Weights of a small transformer language model: 2 heads of 32, vocabulary 2961.
Each number is 128 + 32 x the weight over its row's rms, rounded and kept within 0 to 255. Layers, rows and columns count from 0. Numbers have three digits each. The size before them is the row's rms in percent of the matrix's.

# layer 4 MLP gate, 192x64, rms 0.121, rows 3-74, columns 0-63
095:153098125142093107137131134153167190077087173085116129092140151141113121111119104182151141132117090151084100170076123069078116158144143196159122156104144130186139064167125108079103123117065140
094:139127175120082119099136167103172157130116170186132077105175163108102143109135100119158188141158132104122190060125086129109145084180087160136099124116160091138136089135185111152132160062088120
115:091157156096095121141146108137135113136093112077166144091108139123113103093072168074085140076164113103174103129093121074120212111092161117084135128148095109169163164163087157088149112141075159
099:102146134107162174098176083102144081088105146162141113067144121114045129173137131150100166138161126140145088083092092146129126069146048170110132141089118079088147136097084103157110135156135134
090:131079118103124158125152100119066105106169119174106122126139141160144116150141178183079146199129149131209137210158087138189073155092137119128113171129148103150096136108142111156128120088094147
093:124159162127100100115135119127158135117123090156091125169163135060177142132171167179132190137157127119178063134193180103152162121153087160187121126103110099098128164137134175085158164097141165
097:156120128148114158098154118114088139195149142157088117126099090069195155214085121095127099089165121097170098132123083121125107108125133144148114156100115132154074116161193124116206166101135111
089:136139191163130167132117096119197180188118192160101107184148126195109122170133129127111077103117142118135123115115100089104153144117121147087155090110114128131205120181071152107131146175159142
115:138157141135131168142140140107129159103111159210111178139134126206089169154097115163173142160122086141143090075154129085124207145178100122158095141117145122147124160189072136104145138101095163
091:126145118101177180151140108144096092123169147137161120025150086126119180099173112143121130151087181140119150152122138118110135083136116197115140176106162068089110116074106146120148080132171095
097:137190126175069158110130075152084117118123105105102161103131174098132136147168102120173056164123091091126131101108089134099138122148127072070169163149201111132090066141106133126161100096115134
109:118162112153086171075107084115139108088109077121071084078162167147118129137132153151158094100160105133140157169120149130087170124131084109129122158072194078180108122089117155126099111121180186
096:129143082150132130054164145208139091119106096124137162156140137098129114159061127127124116137119157191196138148161161128087145039109120163087152154085142153147164090139178142119138120133141088
092:141151094122098082139167132085152167172129099108096090099085140095150150095088087109066153079110139168137153099092120113090135077156116192093116128168175142139122161130053189131125124171155133
111:118154141121145187190116137214151071125105155146116154097145182109108092129110139151132117134082102088212081137130124124108127134119170145070131114072180168099080117099118106124165169118105131
091:121187153098094077090131112146104124159144069186162104109137122132130126162186123124183047166146101125093165136080120121117116101170169096130157176116112107127108146155100129134136120147034159
094:068136193120137153142173114116141146200133133158197169126148177156182155125082140154165116193156173110119108142123143122093147143063130111159134120143135175102143077135138101095134096197119119
108:172154096143115099121021153106156128139116146118145074093076084084138156164090167145136135128092120135088098103111132139145124102135119120146148186151146154112172056116157142211148101162130157
101:132142141125095102149164102114120111163157096122057089097185123097160122151110112137088178211129111114140143101110110122148165131130145142106064149161145140105055035177146097105172117139119143
106:154156141131101123134099115086167165074135173092136112081115121079102120192155093149123097144163111088172125111150120109086147078190163189133129130115165071160172120125162098156132193111080144
097:116072137138131121126106179129156120112149160165122092044133146117169172183099123112130131177114102108128114129123136149073097131164195101088130148138134120102107035084154136086078133173155167
096:137114160141106151093139152141101120137085175118148118140122119134187110131106125177096139159175109173200113091099098095091168105132115128162104159224123142108192118149150136119130103180072062
101:131179150089094143149158096118127159099112095095145149110118134155175125149100147139115137130157150144132126152039152087105148065123159135138153103078028134168164117150164190086169172114107130
085:150153099108178080162194121158133191151108124103104165119130097067132139168160125115138139112136128122125120073170127039146129195117144073124162137124121144084119112118149152102103184145178180
086:150141061131143169070084147119105098103125165140087131052140150162175109140126170112116184138135171114075094187093125103119121077121145140132085124103159072141118148105069143161163118182147105
090:128126074129196118077140124139093055200124120116079141149143127132173133171154130108158154164195091112101141138121119099152117108092072127056090145112103055162115125158142132109149155113116160
092:115081157109156172152108142077122113147101047137097125149141136073162112095150147101154162104120114108084137138098108086065132142135183143183097158126087049154097148120103151118114100195093139
110:134185206171137113142066100083109155076125115123107095060154127098147144100069157138102113186116102106161111158109152125126156084099096136106100171099170103167129135154174130128065103150123112
085:161175149164112104136133148215121114174091204140149158108049168127112144096111130131190113157126113103094111145144087122104127135112092132144116062160101159153087102173143143160166139185125146
089:129110174175200081083098102100137129160124065106111111144077121102162179138126116154147159173099129104160156145118099128139190093156136170172127117150092140201100083145105079143100170101119143
099:135164182120110124114099150113151131087125103175088110113112104168116105137105162117149122125116071149166125195068138127071206110118164155068155196149150098168185092148150099112133113099151152
110:129150138170139110114046182161074157168135188123162168134120136089123099125145100129097073143123149149145115158109125047110151129141131120142073169152124141113150088159196141141097174112070166
094:162133145091131120156181074147151109145093104055137142088178096068076152141118116087135096125146118140144113098121099085094078161121171107098150102124083109129125093208172159178153107115091120
083:170176159149113153114130125112145175137089111141168086142170106115134161084148098101143156109133123092085059171073069128111162170110076087091132161109084098149188110111183134137173132137087139
101:126190153081100156110191128127149161122140124155193150147139119196122086107108153148134153079140132128112065097134087116096106159174128128114122100108140137179153045164139168155160136063127092
097:133127204109183093169135124129168122181126134151147155106217161112160110137153099126116146107179102140162102130108122109148162100080108140142201054154115161137109089119148112119160140067170146
093:144117138139104146150091080058155127149129115138123149151095084087159089091093137160089118178200090094163120196174123103140085142084161109074143169162086114138151079092121140114158136094105147
110:080122128113138118173163107151165109125110131096194086060114130108103150155144080116105196157127189112137067110143098093079130082135115125099112171081061126095119102137097156116100176116091112
096:096083179172157113137150148083095144190188109195078119151188068151195127122116143080148121127097075126121118137124144125186119093105109077089136136123105148157145124119098132123188099107137125
107:153113076154113145147180092124124108143119058163112093130188204109108164127049153091076108154181102122112127142131143126066103090118131146149119160101159121178139184141128171159122132090138150
084:130148108144083108162161126151129099132170113096116177136166136086114101123063141141089090158155140191150141125140089150132154171095216184108068103097128138150143140073156137117162060092141113
106:137121086171151139141140166211167126166141141110105147167113103109104096148093176120154101117163112153144091141121167112109115128134082095176124124135205089116133154098220104103120166176180163
104:099154163149146201147092098114078091206137110114096148111062143078159166162134168107134109117095116161181123162117142115126115129174178047116107134122138137101129079159100179146144161134130119
120:125137162140130132115155065134184141137185124143143107153136175107136151148120106153092140165165137115115122146165139116070051081155112169092072187089051154151159149125158086150107095109087154
113:082096106144072206130092088122148128166176096121123088106175138123119158115153134085124135132134137096146106107086155155071158113138162108074133111119200027118123105146138096120146133158154165
095:153149122159144137139092070167095137106150132125098126093155112138094088138112144170191102129080073139170212149134118154109109155198107128110168155145112165147169102136204123203110142117132116
089:101138139131103108103132130122081159163116174195064104091139125190105147114127087115164144134161152134120147168145099149094080092136098086083155138071114092074143062067146070109122128137092135
096:120113117106126156177165176175117136081131102083111124155136126198129123094098158161152088161143155181113168123117143067075115073131142128092110162184080155138129150161151186096158114117103190
102:060140165126113153104095119127101122185106150186165117162167175130092129156136072084144162117105136138140137145133068101191143131145100139161118096150098128166130069193184172122132128133060115
105:112124104147129144156114104079107181128127173128140150134161147125123096136140148206153150080118098130105089141123097101121137087255165154140147146164182124110107170135162125114119154081094103
100:153150181128131182147156111124112159144131123159058117114108190136169098182159094166109158245110073106115144094100135107068149131120122098129118130128145143102159167111105146106156172138114092
093:156165122143096113126181117198165120094123144138099093076087149059146133030100092116120153137160132126146125140124117098112148166180172114178120054094118142142123170117149125180124126134102169
106:130146125137078118173141095132138088144114165125094162102129128136166099122155123117179112120122061116111115180095158139143126142123145147092055172118077038160053054109144143136158131155129091
122:080142085105123173145144107120156101142172138126182127110132191121099202105102104151131111187127128166136154119090072085138128144185113134083072180178129117183141134078088130118108107114081146
100:117152162094146150167114140095121091185145168073140124127143165150105100134084164097188128106092149175108150111148115115171194152186134083104132130138081157148181111108122157101138061072087148
094:164109117112094146115118122167148133135158159135120116148214170105113144143128087153102108134118106165081085169087094114127129086165157180113146144075173136123062143167153098072130084102046108
092:086159130095129112112185133149178096124133156106107153140116171107148099149177120113102116165111142148112112099121053120064109115092129052086117128064149083177155117132077158142117064139073132
092:205152151124138144125090123108071081117123118100143158105159167138119181089093128174168176125082120144116160141125078152065124081174102144167168164100189126094186106120148095132145157120093127
112:120138115136106066161131111169130107149108145087058114091122113148069133177045131146181120152111148147141104143073113078105148063156150081186093082106124092114101142104093154120092143144145134
111:144092193140125089084157137124136099180106176126138078082120119126086098123144112170143146218152111156124098106161128124169191098132121089126098154152086118097161135115164080183184091149115134
100:119087127172134095156106127113119109202110147083122092120109172134121154131103174165148169084208164131119106159086140119157159184156094106090095118170092222107162121139119128134137080129129100
104:125128126128089103153088148085140133118115129144112108116100099122115149165133157073163126210130138192164083085128136112091109106167133104106147190144085064131191132136137118148140203203158124
098:161157158105132122189009156116094144175119150132136159107173120113122060129108197124144172130088143131133102116071153098122148100144129102169119124083150097116149138125163124158173174114158112
111:096091151186134093123205048152114148133130110140154096093153110177116114124154131154154122135170086090113094163099150094185083130099053123121152113109157097133119130128121146087133205104157157
105:118099123143070185121112133132172136056194098126136150091158150128103133102182144162130085106158137100132097111125146107155216184130113184133146107095124064187091111130118151126110135135148176
115:130119103129104173100106134176136136161120139195190094116124182079083199157172143157097119200167139125159112111132105128153122142157114129129149189065120137096122080125177123155141124123097069
095:128138176151078166146156097157110141186139119125116084105157139188104143157112106109143133187213164124154133101080145153120185190151107126061109164150109144103138136165082160114123110159077132
133:152117179127077145139107109144161084105132126147068122113110134061151156156141150151135183078129132143138102127155057062056094132132128133182147119090180149110119140123142139085092204163122134
097:146152127146157135203125093118175122076119114159104151113135162112180140046151149113119110164077114146128161108145138068150073105112167143146131127104090175155158098081151118101130091065090180
108:115144114113109159121076107098079110070141099099112155120118136150092113137151101134133110112096101211071147189122056097155127110206096190125156143158104122137149101154148132137200148125159105
093:144123060112090093123213099157108088135146158143129143107056158162115158123099117149113224088161132090108101184122149078114099083141119149102106135148135102143086089149172117154134122108101130
108:077100111161037171103142128096179162077125131103108148097113148127121143123174124111164084138155120120156155196094103134102113077155123178087073119112112126156151157128113192093109117103118190
# layer 4 MLP up, 192x64, rms 0.109, rows 3-73, columns 0-63
099:143128139165134143171154074081148070124116145151125123149153137155160082073178094170094157150175113159154150052145143129156103177100163136112104134122153127152145096094065147176166107148192102
117:151145181185115130163105111119139170123143146103111138102170045162093137123153106139123117119125153134194111105167140125189145107133104136171162195209128095064083148130112093115172122100157119
097:119121126124080089158167115074144169154077129124118142160178123173120113145098137107080133136189149061124096100131172108147177112112148094140126073152123071167095136136066183071116098103098147
109:083152159096182195154155087094134127149137113221123126124135156110136044134095146109092112134171090097132114102143093159045092123145096145134127139100148139151090169125089115156116095137162106
081:146111184149144170134142111116104102104160154086129138152071069153177056103193155140139151092148142186170180139170129132093136163120146107160191129100172092124132090083118170149109159118143133
093:088122123128183146112125142168090138140142108152115124122094104140177168133105178077081104228087124159070139112089133128170135095139117116103118141057144153108146097130115062104163112086180136
088:113121153117088126139067129139126138033175135150097199110128113146157138083154176108149102120073170176166153090140125131122176144144161105116186123147077085089162091106163119108142088113142101
097:112144091128133162164083107140100133083141131108150080153180138146128123173178122123128108127207138077161142102160155131159121137200139156108117080178189117089156094081126174199146156136130154
101:125134173121137186087089135079139115135113105132129148149111158216133149175206125135171123102113102146184153140110126115098120161091088109155119099086180157119096126171091057092077113115115110
102:115135145158144131121134123139131045173118111136131125144046131028148124174133096115151123151118154135129165101146130139142136126078141189135171196104173180120114152098116082130134130176179089
097:129066113149115189170103073060160118126121170091122116157152092170068125141145154167076095133139104114166139106179127118144123133099122124177123062142083106090176105130168090085162122114158151
102:157138154155192166127115130229151135161082162094058103151135155141112093126168146059154100131091122157163155135134170123132155114117113108136074111124130159147113110144171151111162179126130199
102:130164124164187095098054123174138125180107138162132138138159080156091140159110090125109092126102123084151116080162112159069166178130158137107138142176186154158191119103136104114128092092166092
103:102133113144144125125059096127103156182091190146149173118110081158095147183139118121177105171084133127141122171046121095139140131140108086193114079121077136108137104113110128103102119112192169
108:133096179139140112139133115098144113090127122145150125143091147053148192138137089156167083151137145144132148126110109140131057128111134085099060174081187159106130188118084150123103118066064138
085:134101078201126132133147086145137095156097219085100133097141137060118102145093093144123115123106139106115132103145159130177138104167091149191138093157115159085064107083143139097130148120190118
107:117155150116134182157205145116112089184125099134161127165142186212126120140149144198123128101145145134105129115156161150127097144118143140155135108171177215105069075141109112103145150139139097
091:089135153128114148151107094174141125155102083085131153096210141149123138105192152130114176153146129176190127131207116116111065118132112125093100068084121118103117111092139092103148161122178167
080:142125104131133161126126086041116092138139117137068091126180125103135110092087109135128224137103106134139178083133153151133185095094161168085094144128129109129132081169150085136120165146122193
101:122165153158111132158133156139138105151133155169128164141124133175148153125162167124147174108090113094137130148075165143116152182117121148115172116136136129000086093121126159142136072122100053
098:119144151117096170133160070139118141135119094115099106117111134124098102084178188061147123150155141157147136093137211137152148115079070171115108110057151113095074137134119176082111123147082089
102:142186035178166116150113135161070072155104129135121109084092151075078149127091136159095136112140156164091117162128128165138125139135095164146168084078093126161137112066144116154119146140116174
096:157084141109100117105181121183110140090141042143140206166100102145113164168170144114133115151162179125153117137113168118157083138137158176153151126072069149145144099136101154100109128135093189
098:115137061113159153136129078077142116082152089119158129139085140175136165196128103191141108166083178139138178125112135095083084174089132153112215168152149109141117119097156120099136132118144145
111:132124098069125077116154096121129165132112099145097071194112168182124085108111101087161098106137085097174108085120147128092029120187138153123131144084103181139122143156116120108092132105105138
103:154129090188173173149127072136108087144105189069064170135133139191152115100071132144120158076166113117146089134100110138137150148106102177091091109112185168124123125088160161117093112130150136
085:138087121162127096072122085097140066116102029190085107164105064174139187106116114165155104113137132123089074134113112116112097145086124111159112075104140161136152128143092102125124137171121135
111:142154176135166076128149173161088119147102113151159117106169160141109160079139132125109109091095153136148112101085152101125090132123122073148197167193142139162129158085095121218127073114109170
085:097093120080176195115098120065132133071173075127098119112213140145113133137082138152083129109141119139168147137094171131185110119109118172135165122156111099127156128070169098125073116115087142
095:116157123056106109111072124102106144107142123167216086158126110129160125133095152186102176091150177164166114131064175104095112140114098112109133151118180161088079110149146099124096097096104113
096:082092170145148136118122162131121144134148109160160152081106101132155130129127124090167084126073122144154106151122079190085125117144134223044120161158123087121210112120089138086141098132107147
104:124186134134132101150080120185127155148132139133164203167078083115133131093119094173144095099115119121179122160118142132123213130166111132114077139135135159106151161204129207121091131130095114
091:131079149147068129104204145145098130148117123119084156155168138127106074142100148129099129087177135062142149104118162094122166113082120114065117122100085162177163149121136065087162159165089154
076:102042126161107108170154121121130127128170220152107160102094134155134099142089106165139112161169107165185124105182166094070103105090183154171152098134098146115133103097111121177133121143150127
118:113133063131071101105102129222110085100129154171093103127134112123143133169106126101190166084062173141123149135061105105128140118139136145158086118103176110128106191092136137088127096109151112
100:112114090155095177130056080083167128158141127147097145167121095158126144152093137074182171099127139089157148125131166137139140175158101126149131156075126138121184177202138126090103180145175139
094:153076112130144136140154143135152179036151107200092097119139138141159166172117133147151098195139198137183161169136168104112126138152136137109127150167143143122185126116105178122122156157067147
110:129174172140087122095171135128097121116110154148185138134142186165147099161138078158129136123121097084095159158144111123091107101162140196133187153155213122117116125137143139076145047146147082
089:096144107132179107052118067146165124113150103130138139154137085099178138119122188207094150096160116138157100133174186148156147133120158170122092100113098158161099155158132171157091098111183104
110:134138163147218087141098133132123131147138162132162122165114117101121112148097073141153124096135109089102152167085129110187103113113155176108199073133140093106152124130155166116082097043075137
090:106098119090147187107102153109103155131081188194092137104140144196142133134160131147144134101128125092118053108070155103179137128089048118152127158141123104093160122140169124167097180139112157
084:164166113128147072112146134168148155073095179127135089139174146126136108128129102131116116093107059097140131164087099127100052082116128155151130144151161053099116124130120130192144168056097092
094:163107140135120120205116128107170097125125118127101155161072150145141138157123116102100125119119125133156108115126125146082118111115157084054108150162127184162155091177100171080132146235107063
108:141137087144151093107057164125157179111118144096097071143086071150090127105091180119134082117209111100157091171082174123120160166093150085106084139136120095132131116165142119150094113168140145
104:191185144151099153150126074127128131120129140107107132175173114212132142139129161128108099069117154152147149104121189109156110123196131135121209119120126144095141107190068077160116128151110107
107:107119111081163158115113127146104141139127135178049114138071174126103117131107122153145126170093131127160146140103079128111126129154146166070115095092180088201165114133158100189117156076051132
093:137088107153123119177128156162183125119127127099155148142113104101139111153162110111106185142169124137121118066059147067169186191121107121188107129157086202142120155099161109118141112151193132
104:146113147143159097106192171173139081084102077102125136182126139087123146092173131125078124134181148116157175162161132091108110143113130131075107172082128105103117137093162186092161128056114166
107:205140126141097127155126134077121087082122075093108083130100148172135118131116124127151088147172102147123098126153161144144171135064158099103153140172186114137175132100042117176164120182104109
110:171153103186093107128134081147147163086120084097131082098156116121119140123060121181124112143136137129154177079179124138142162125152131170069101181164148159148185131184123103142151180160170156
098:156186170135132176078163110200107147050145125117114176152121124128134141076185127180109093135129156091128132104169142153145069159106163122080098124136101114101159141058140149132163112152092150
098:116156129089144115102094101087102146129137096074122102108099167159086106144114162182143102144139103139121133076104110112125169141132129188102136147158223193087135140176108129121111225123136095
074:128107160143157133098062137154110188134170130112196065124176143158125125132113106080103108147145163131178069069113094126130146138091157131113176050103132154077108140096127110149105141160133181
109:113154129176095109114120122110106150139128079138092103130137104087142114160175154164162156137164141088092121103103170170079069071157156138135156073144157107079071137201119166119140152171064121
107:068085151071079106170096130131104162137143149072108058124154103102143098151058160118112172129104120147141121111117148118097142118229129126145162087146094144172104110084132135112160140146166092
078:141118168071110106061149157115134152097094148085079126181103086106108178143210129106145103116118082155150158147107139121178151140182162150121104082076155104101121189172126105121125109112097096
092:139140075088093094118159137139172094089166093116067088092108117148204090075108113163210097123109127120153097125124164134149165135103129092095072139152156133138128154107109169111102090163075120
094:174117188153118128150172093163113130150150207127128147160155136090150167075104166160139195153153141076117118113131134149136075146174126112136133101133189175094146121068101056128138107116139090
109:152150156115065118108115093154126129161118096114126153150109125169132118175091155193140121187166149144133138139159158123183134084138181165111028149120073122112096117158147141104094133200123173
102:160126096141168122109165115128116125169107140092183092037046122096115079075138133197191148152188114187088132142149111118093147103107140123110091156138136131113146150127145127130138099075140133
103:151112123128072189099167123152126099145156195136113129095098110213123138111162115188088102177153068165114144134108179107140137117104149153125164092075151079109135126157105101133114116069105082
102:109185144119154152084125105151162101151153106124096104101142118119114114141124094121110126070141103081123149161147118172115138137092055183099100116155161149124065105089085171171124085069090050
099:116103093155077165135114126150144216184138116137088063156134118180121083117164102098187102136116142115111155111153118155092123146178196111145104145163132142122089103131127073147128116205091133
098:131125088131088169090148129099085187135132157115104176113117105112157155146143164108110104164136150149129082164210144125119126141150172069126085145121094138151112119158178131169199146160201074
119:153154100094172153168183145145136138145120191165136108105142195178107122180126120164099131114065126141122136148105089132155095180079159127138087171127178183137131105121117152089170161068087120
102:122087126108075133073122124129100131116143153128167158174084178134141062155169123107111129143105161105117083166115153114128057127165140101121141186146104074105070039132131114144090087149102102
094:109131124113118216132096176143107123131129123134159131039143090131134194109115129147161175140170134145209121151164135210172133128139143104108119163166180120079118105123119130156178123131158127
106:098150127123147034125052146139157151118111164126118059105133106146143136164096140094162088172166124104148116105134137116158080160125115095154061117122159141099062115168080165125083102145126085
086:104078133151142063124111108127101140138162107122143161101097088131121101178088124147114112114176118127076136131146105138135164107166097135059192148119102119096122138189038209179126105136133107
110:121148079105150163143126116043077148117080090108102112099114170158113124136153135176156101139142080105185159137121140148071154044170131123123133135143060131128182141163156112137115147176121175
100:097142130112064189109126127150166114111113089143090154126163104073125169134126160098129123074142174100101102095205125158177163149191147126061138106128111122134059117103179104128090138143103102
# layer 4 MLP down (transposed), 192x64, rms 0.106, rows 3-73, columns 0-63
096:085093158085153138120109086137147147142228156166157107131106125135152131151146109138137188125192088152136086070123124171117123154133144123143143123129071052071150124179145160184147115152141131
111:132168101121208109183136121093169126098178151131115138162105189117099140142140194086111139153127108145116117142098124099147099153149132189116076116144103163215132147122088158142079093093077132
100:133156155048157073146134160141162162170093133134125100163141082099084161129137157126093167148050144125108116161148072098144087149129176130168146209178094152118119113168099100142144132155124122
107:177147138135204114132153116158088116148089155068161091138125068125131157177166089166157160127066128123140199109126153135107097125140113128102071092110143146124183133064151131110079154155121164
084:146135116058115137192101149103052111099105122141120129146100101159169114122144081132130114127184111099086145188118123202117113215151124156159138135107163097075127085113153133087132157131083110
084:067138140061149137151149145103177141167190105096124134083163062132075111100104198130085115163119133166100095148176138129096179168136163121134130090136100082148109115164075140146117167117118115
089:089080133128118146142220104079168122137185118119085115136135141132162111162153131125205106157114069158080156178081130111132129142221148144135136180116116135151121102086158149125119107158113110
099:098155085129156147206088109087062080083101083163165127116102165096142079151128109117130100149140102083145128119104182150095136108101148158098133090173126144103109133089090185196131137121169120
096:189093136118185094143172124114142161136084154158124133161165129161089143144087130074124143090132070106160099066166088125133181163159083165130167100187144086137078152162092133117131124157142160
101:153110105044204139167161131108095136101154123152155100117169107133148133134114115126148145135089163139115118171098132116055049143160128168098104078087136093081140139104075164076096119164138124
086:076090113114057144150102105096148122089108128076087152133104093109111152118100097100117138047085136093120168143215159132131159198119132156126111097116138095150119175097130150182106114104101161
100:097115067095125134111070106098155160077124116132188121116110113134103163133133140148135059134162117112107151115155108171109136188181101079152122091168169103172173134135109158127065128178153194
098:112102129141141107123156102142096107126132183127130161148126133117076097160098140116216128125174139184149112073129143166145155092114166159149169130150150069070201113142143128047156174134140096
098:090126095162166110033067116133180127119091169146126105155166114157137109152129118128134144158092132149140113134130108026119068119080145101170142106193109085132146105105139141082111159143121101
107:143208173095116161111165157108165121157150123159141139141186106073102152098089131138185139115124128115135094138108199177165129068165131160128129155112109117120089164188098152113173168146124074
087:098116146191161152133146194134126085152142216185058124122141157085129123141110091176113122137118127127162122157168195103111152060149115127166137068130139121129109148078107133110101159144165114
103:128134156068193117105160164092115177149109113115173199122136172171125148087114099187156113144090176150146110172143174168101149118069163125097114086093141150081121121130100141109059119133127114
094:067196125121103158181163110135096159098198092156067159173194140126090106128155118156117104145184081083135116188132123107144136159186116087115099083151138135145110154146147122107117143141153112
085:174163113030168115149135174131069118127120088141143161150150133133108117146139081127075145113118207130100153080121093199101114165161136129141081132166134110092141169099141153086090127158107148
104:123122161152098146107067127145161129143216138087108106119136131109131093138095145121071155120092104115109144110105106118105095158159053036162121151113171130229134118108165142141157134148116129
092:136145158167138168064143085182103130096175131071144145092163161152150082150083132104186141178121140165084102098103086092120160141100156155081120160117130081099118189110145134136162100166138091
095:131117088198108132133097120159113050181155139100165126083087098103047162117149185164162123111128125117149104113147166167100083074139091119087147130125138155175096122145076124089132138088136144
107:193145143072139138117163125114144133107120103149104165097139137102119171086144153135090182095068155136108199166140161096126123126050142145115091117106126179201113090137101085079116075120136138
094:120125141105152181138148064050154136113121114173157150137093094122187134190129134128111140113111102117126190146103081103157119099108166113121170120142161095215116149114100128108072160111097189
103:116175145218116188135117176141145146163114183127155128133143175095111172147121117134153131166108141172096105142132095064181172140095123125131046110152142077158146104109128109128185121132084103
098:141126128103113128157150226140123164102133109133207122158069142109107140127140091152144084114078213163158158109155175143127097116092173136139125146202105134138131104116098116197101119119130115
090:150105125185132111135113172119153061113153163111058133166106166156081156104140128140123083142104077153129073186105111150086112103134094102168157179139186163149160063126107164165105122112108139
108:111161115114122147126142080088122097120077127135096161126100113133075144096097117116125143192174079138138131184096086140184161128113155150136161144156089093138142122115150160099089213084199179
091:106112116164091142189142066041140141099170084090153128108199140141134082161139135129177156131195119211112146093067119140088112134138128118115122111151188116145162098120121132112135118128142114
092:120109133129126153103084117105123149146163131126147059157191104093162146163128173157104213100136057182165095151101065062127133078151108107174156149093163113145119113127166119111137131117129105
095:184107132137089116118104153137183183101066080124116160082163139111133133162155125139143161157123139078132107183112116140181163081111108185142117099109151147193129142169183137115099060087097124
104:221165115132117119102124125127112167148087184064076111115098085125169082115137137103110118127102175132111130131099080085159141137130173188180120165167144144171161163173152144134121165116126177
085:164094126139129106064121083140159126168227134109168142155131132151111109123137188170103140127077128107119157151143115090112118088118161140136144102051085103050133136185145099176143114132095120
110:097161114117117107177158140144170100136177150095107166086142158144136107159127252121222113140157127182138152106103117100123115066131182133104154150157129134148156137144122120120153152147107165
113:105100145125140135084170126063157145113127087122197130136093142098113108102128077122068101122139054083118115134159090102126130096128146143065132133085160166027144076118127104169133133126117099
094:135068132108101144088144059137152032151183123162168117124109179165152156161143121084135080121162120103147167128167124112084153162193125124138103078113113095129153178122131104165103105160123149
090:186038132090131151176114135090165110136138103164112121193159139110173116129105124180115144135148085086193149190168142118155093145071112145120102141141141146140183070136154075127142129136123130
107:164177161110211175172085091103213106146182119111118121157132096117116134152093137079143108105085130135143114154128125138080082114149116048083122157158147120141156180116142127137113174165131130
107:107143140077136169105051132118142105154178103072108136108091063156089159105126124177069111087170127114098118136112089112091130205114169110122162156160130118156076167127114130149142077091134104
100:072145096079114160128153130134099097117124170154118091070164104148083098117095112126154150124185113203126144150121097106144101166126127185205073155092162107097173157096156113162132135172137095
105:122136137159147160155121132144178174110191163170118131101157132100149130140177151125189113124121109120190144135162120054132134082143137096120147101230140168173101107092141086094186100117127141
086:172098103208146117159144171121123086140121152093079118123095176118058122081129181162096112119142144114093128117134071095146046121129144163140082146088116122149120174131067102115142165114152092
103:106174126106165180126138112141076128184068119093134163123059153076075149131135152137098078100106086124133119179124097120097077140071164118124152134159090092158161110159108162094103179155158143
112:069104160140077144109153121100105115123108108170083145163176172171161113175129186120126097100073142091111146128102103120194125133116141166094160112132074125215143176144143124154129120071168132
102:081157185122099076098128113078138136138133086136143148136051138078070133114115105101143120149100111075148058119138124129073122145149162068118135153178172155151104147116137152213098123133152140
095:096113138137117141164171173137097199103078153146123115119118120152119123128123073096144115156103219153121118169128111152062125145123109157120132144166184118122128126205187129165173078129079157
099:115169108135092147185123188052105076112210050115136120103143182117066125128135225105136129143148143141155130126152140096107139072115144120108139160154126104146152161152106138141120120122113108
107:147101138097170100149178095130122094106188083127147176106171119086097144116133162149108127071122098098082226186171123106132128146100113106092126136113094152169125151115115154104120105113110210
101:159129135177188121149093132116140149125129128121092054060189124090138104133094126153165177093165110153139132147086197056086111120146137098087200134144091138148092100148133168132107116129132144
110:067149125098137140107095109146104118133184142123111180181093121147097164100141137165091071123148103178085085221095128108111120120087171212133152077087115140120134137136106127116126102111096097
097:147119148108164151077165116146067152121155143081069149070126128117139161039146104179134155129109152075136118155189152150133140139099142143161112100120115151158113071104162123135135111196197120
087:093099133124130219192162131179133124106125109163090134116146134118111094076108101164112131113142121153123123144102167165172172173156174081114105084101079134097062134115134083159194096120135146
093:108136136219147107145175123070119113120140163124078130103179136130096117153084143125109112166147142150170093068122076078140161084095090094107121078040127134109118109156158154120142124095168121
116:112187149164096124097139093148114140081175103139157067112151116101150082081075108132166103131108101128096101157146136125104124104076118201142150118107129140157127122123141091155249129116111092
104:151166143138128132165124112117132125100085080117119126118050103143149165112160060160142084147125135081128141166116170204134148148087166163113132107082149113037098101158121089165112181124133158
086:155132163097102112114182157162082141135082130108138133124167081121098153140044156127118133071077150113143146135102113143093161152129121170131143119073124170184128198137117082058145076161125154
099:103100130091123083129151154105120101120129159140095184163124136105164159136141109070138114145117127150077093156116126144151150187105168121130098142067145119200173180149081184170080065122077144
108:178065181124149124090125100128093138144105159071123156153124079119168159105135114149111148101067140049116130143143150156134137160068170130164095128039124128102112138079156112128082087138111159
102:132163077121154095115066140170107110181162161173151141150143104130084148106129077139115120100092081152164126152132162062101140115057136134157106128125087142137168091094161121067166162137082074
098:153059152129156080119132122114184150201086186156155124142091105126146132140155136102131146135074146153162093144123148170153140140125153120106130122068066155113141236146132179120101118121108098
098:144138068119125156106148094099124114160163162138170126125114109228122102132117096155080125138175084169105136065129145103180121146098139141121131088163123097187098134132092149113131174048093095
114:036129168197173126144178108117074118134197164142122119119164135125143123158113173192117086074098124115152150148123115145093165100154107143070097096132144155079093112145138107130118137139138183
092:144126144130119186078090119139117131123171114147130121149166188090132216132086162123108106151058092104168098107168159074141154119074184147144137177101130085143141135138111143142192108170129109
096:134118111108141081140085189133129098115175172087117213170135123087163122135123105107095110128145130123088108074099125180152172100149127122069108124170111160089067111154163151190166110144120169
115:118137081188137153145126109146189121087102089093129175102136137103107095141127148138127124168181120108099139075181104115187156185137113092123129056192105105100135127088169173121140063124148143
102:145041151086104119079114137134185098162145122097143117108073116132103036179186166086125149163158155148137115107104119144144161142175105129147152163123134050121104138127131125164153093159105131
093:127146165078115123156106141110123153117086172075100123119163123101086198129131053069104104181151152134093079072152100184108139143137162149131090091071180116100119122110143111108143113151169163
103:128115159096067108121075105158142167121105162162148132111116143160137168164116220135102070124162162154167063111116143098195151163128092107167091125149163118172113112138152154084146157113126078
090:132140132186095101098150126137086168077143077114134095159159127098144129129115053142168120153086132135190119135164104069100153197061114104133127105100120122094147131175152194157151089094142113
107:175133106120100138080119139113153165074127115138129126112119118161080123109146110087173111139108108211119115150096109062141118078084073121104140086149097168232157143157107146153151111120087099
099:124080117053124033108167094159171146143147140156135105137131109149106107197126123127142116155106112145119136231090151173174123079148116133094169175132160140115169123149159120143113108145109154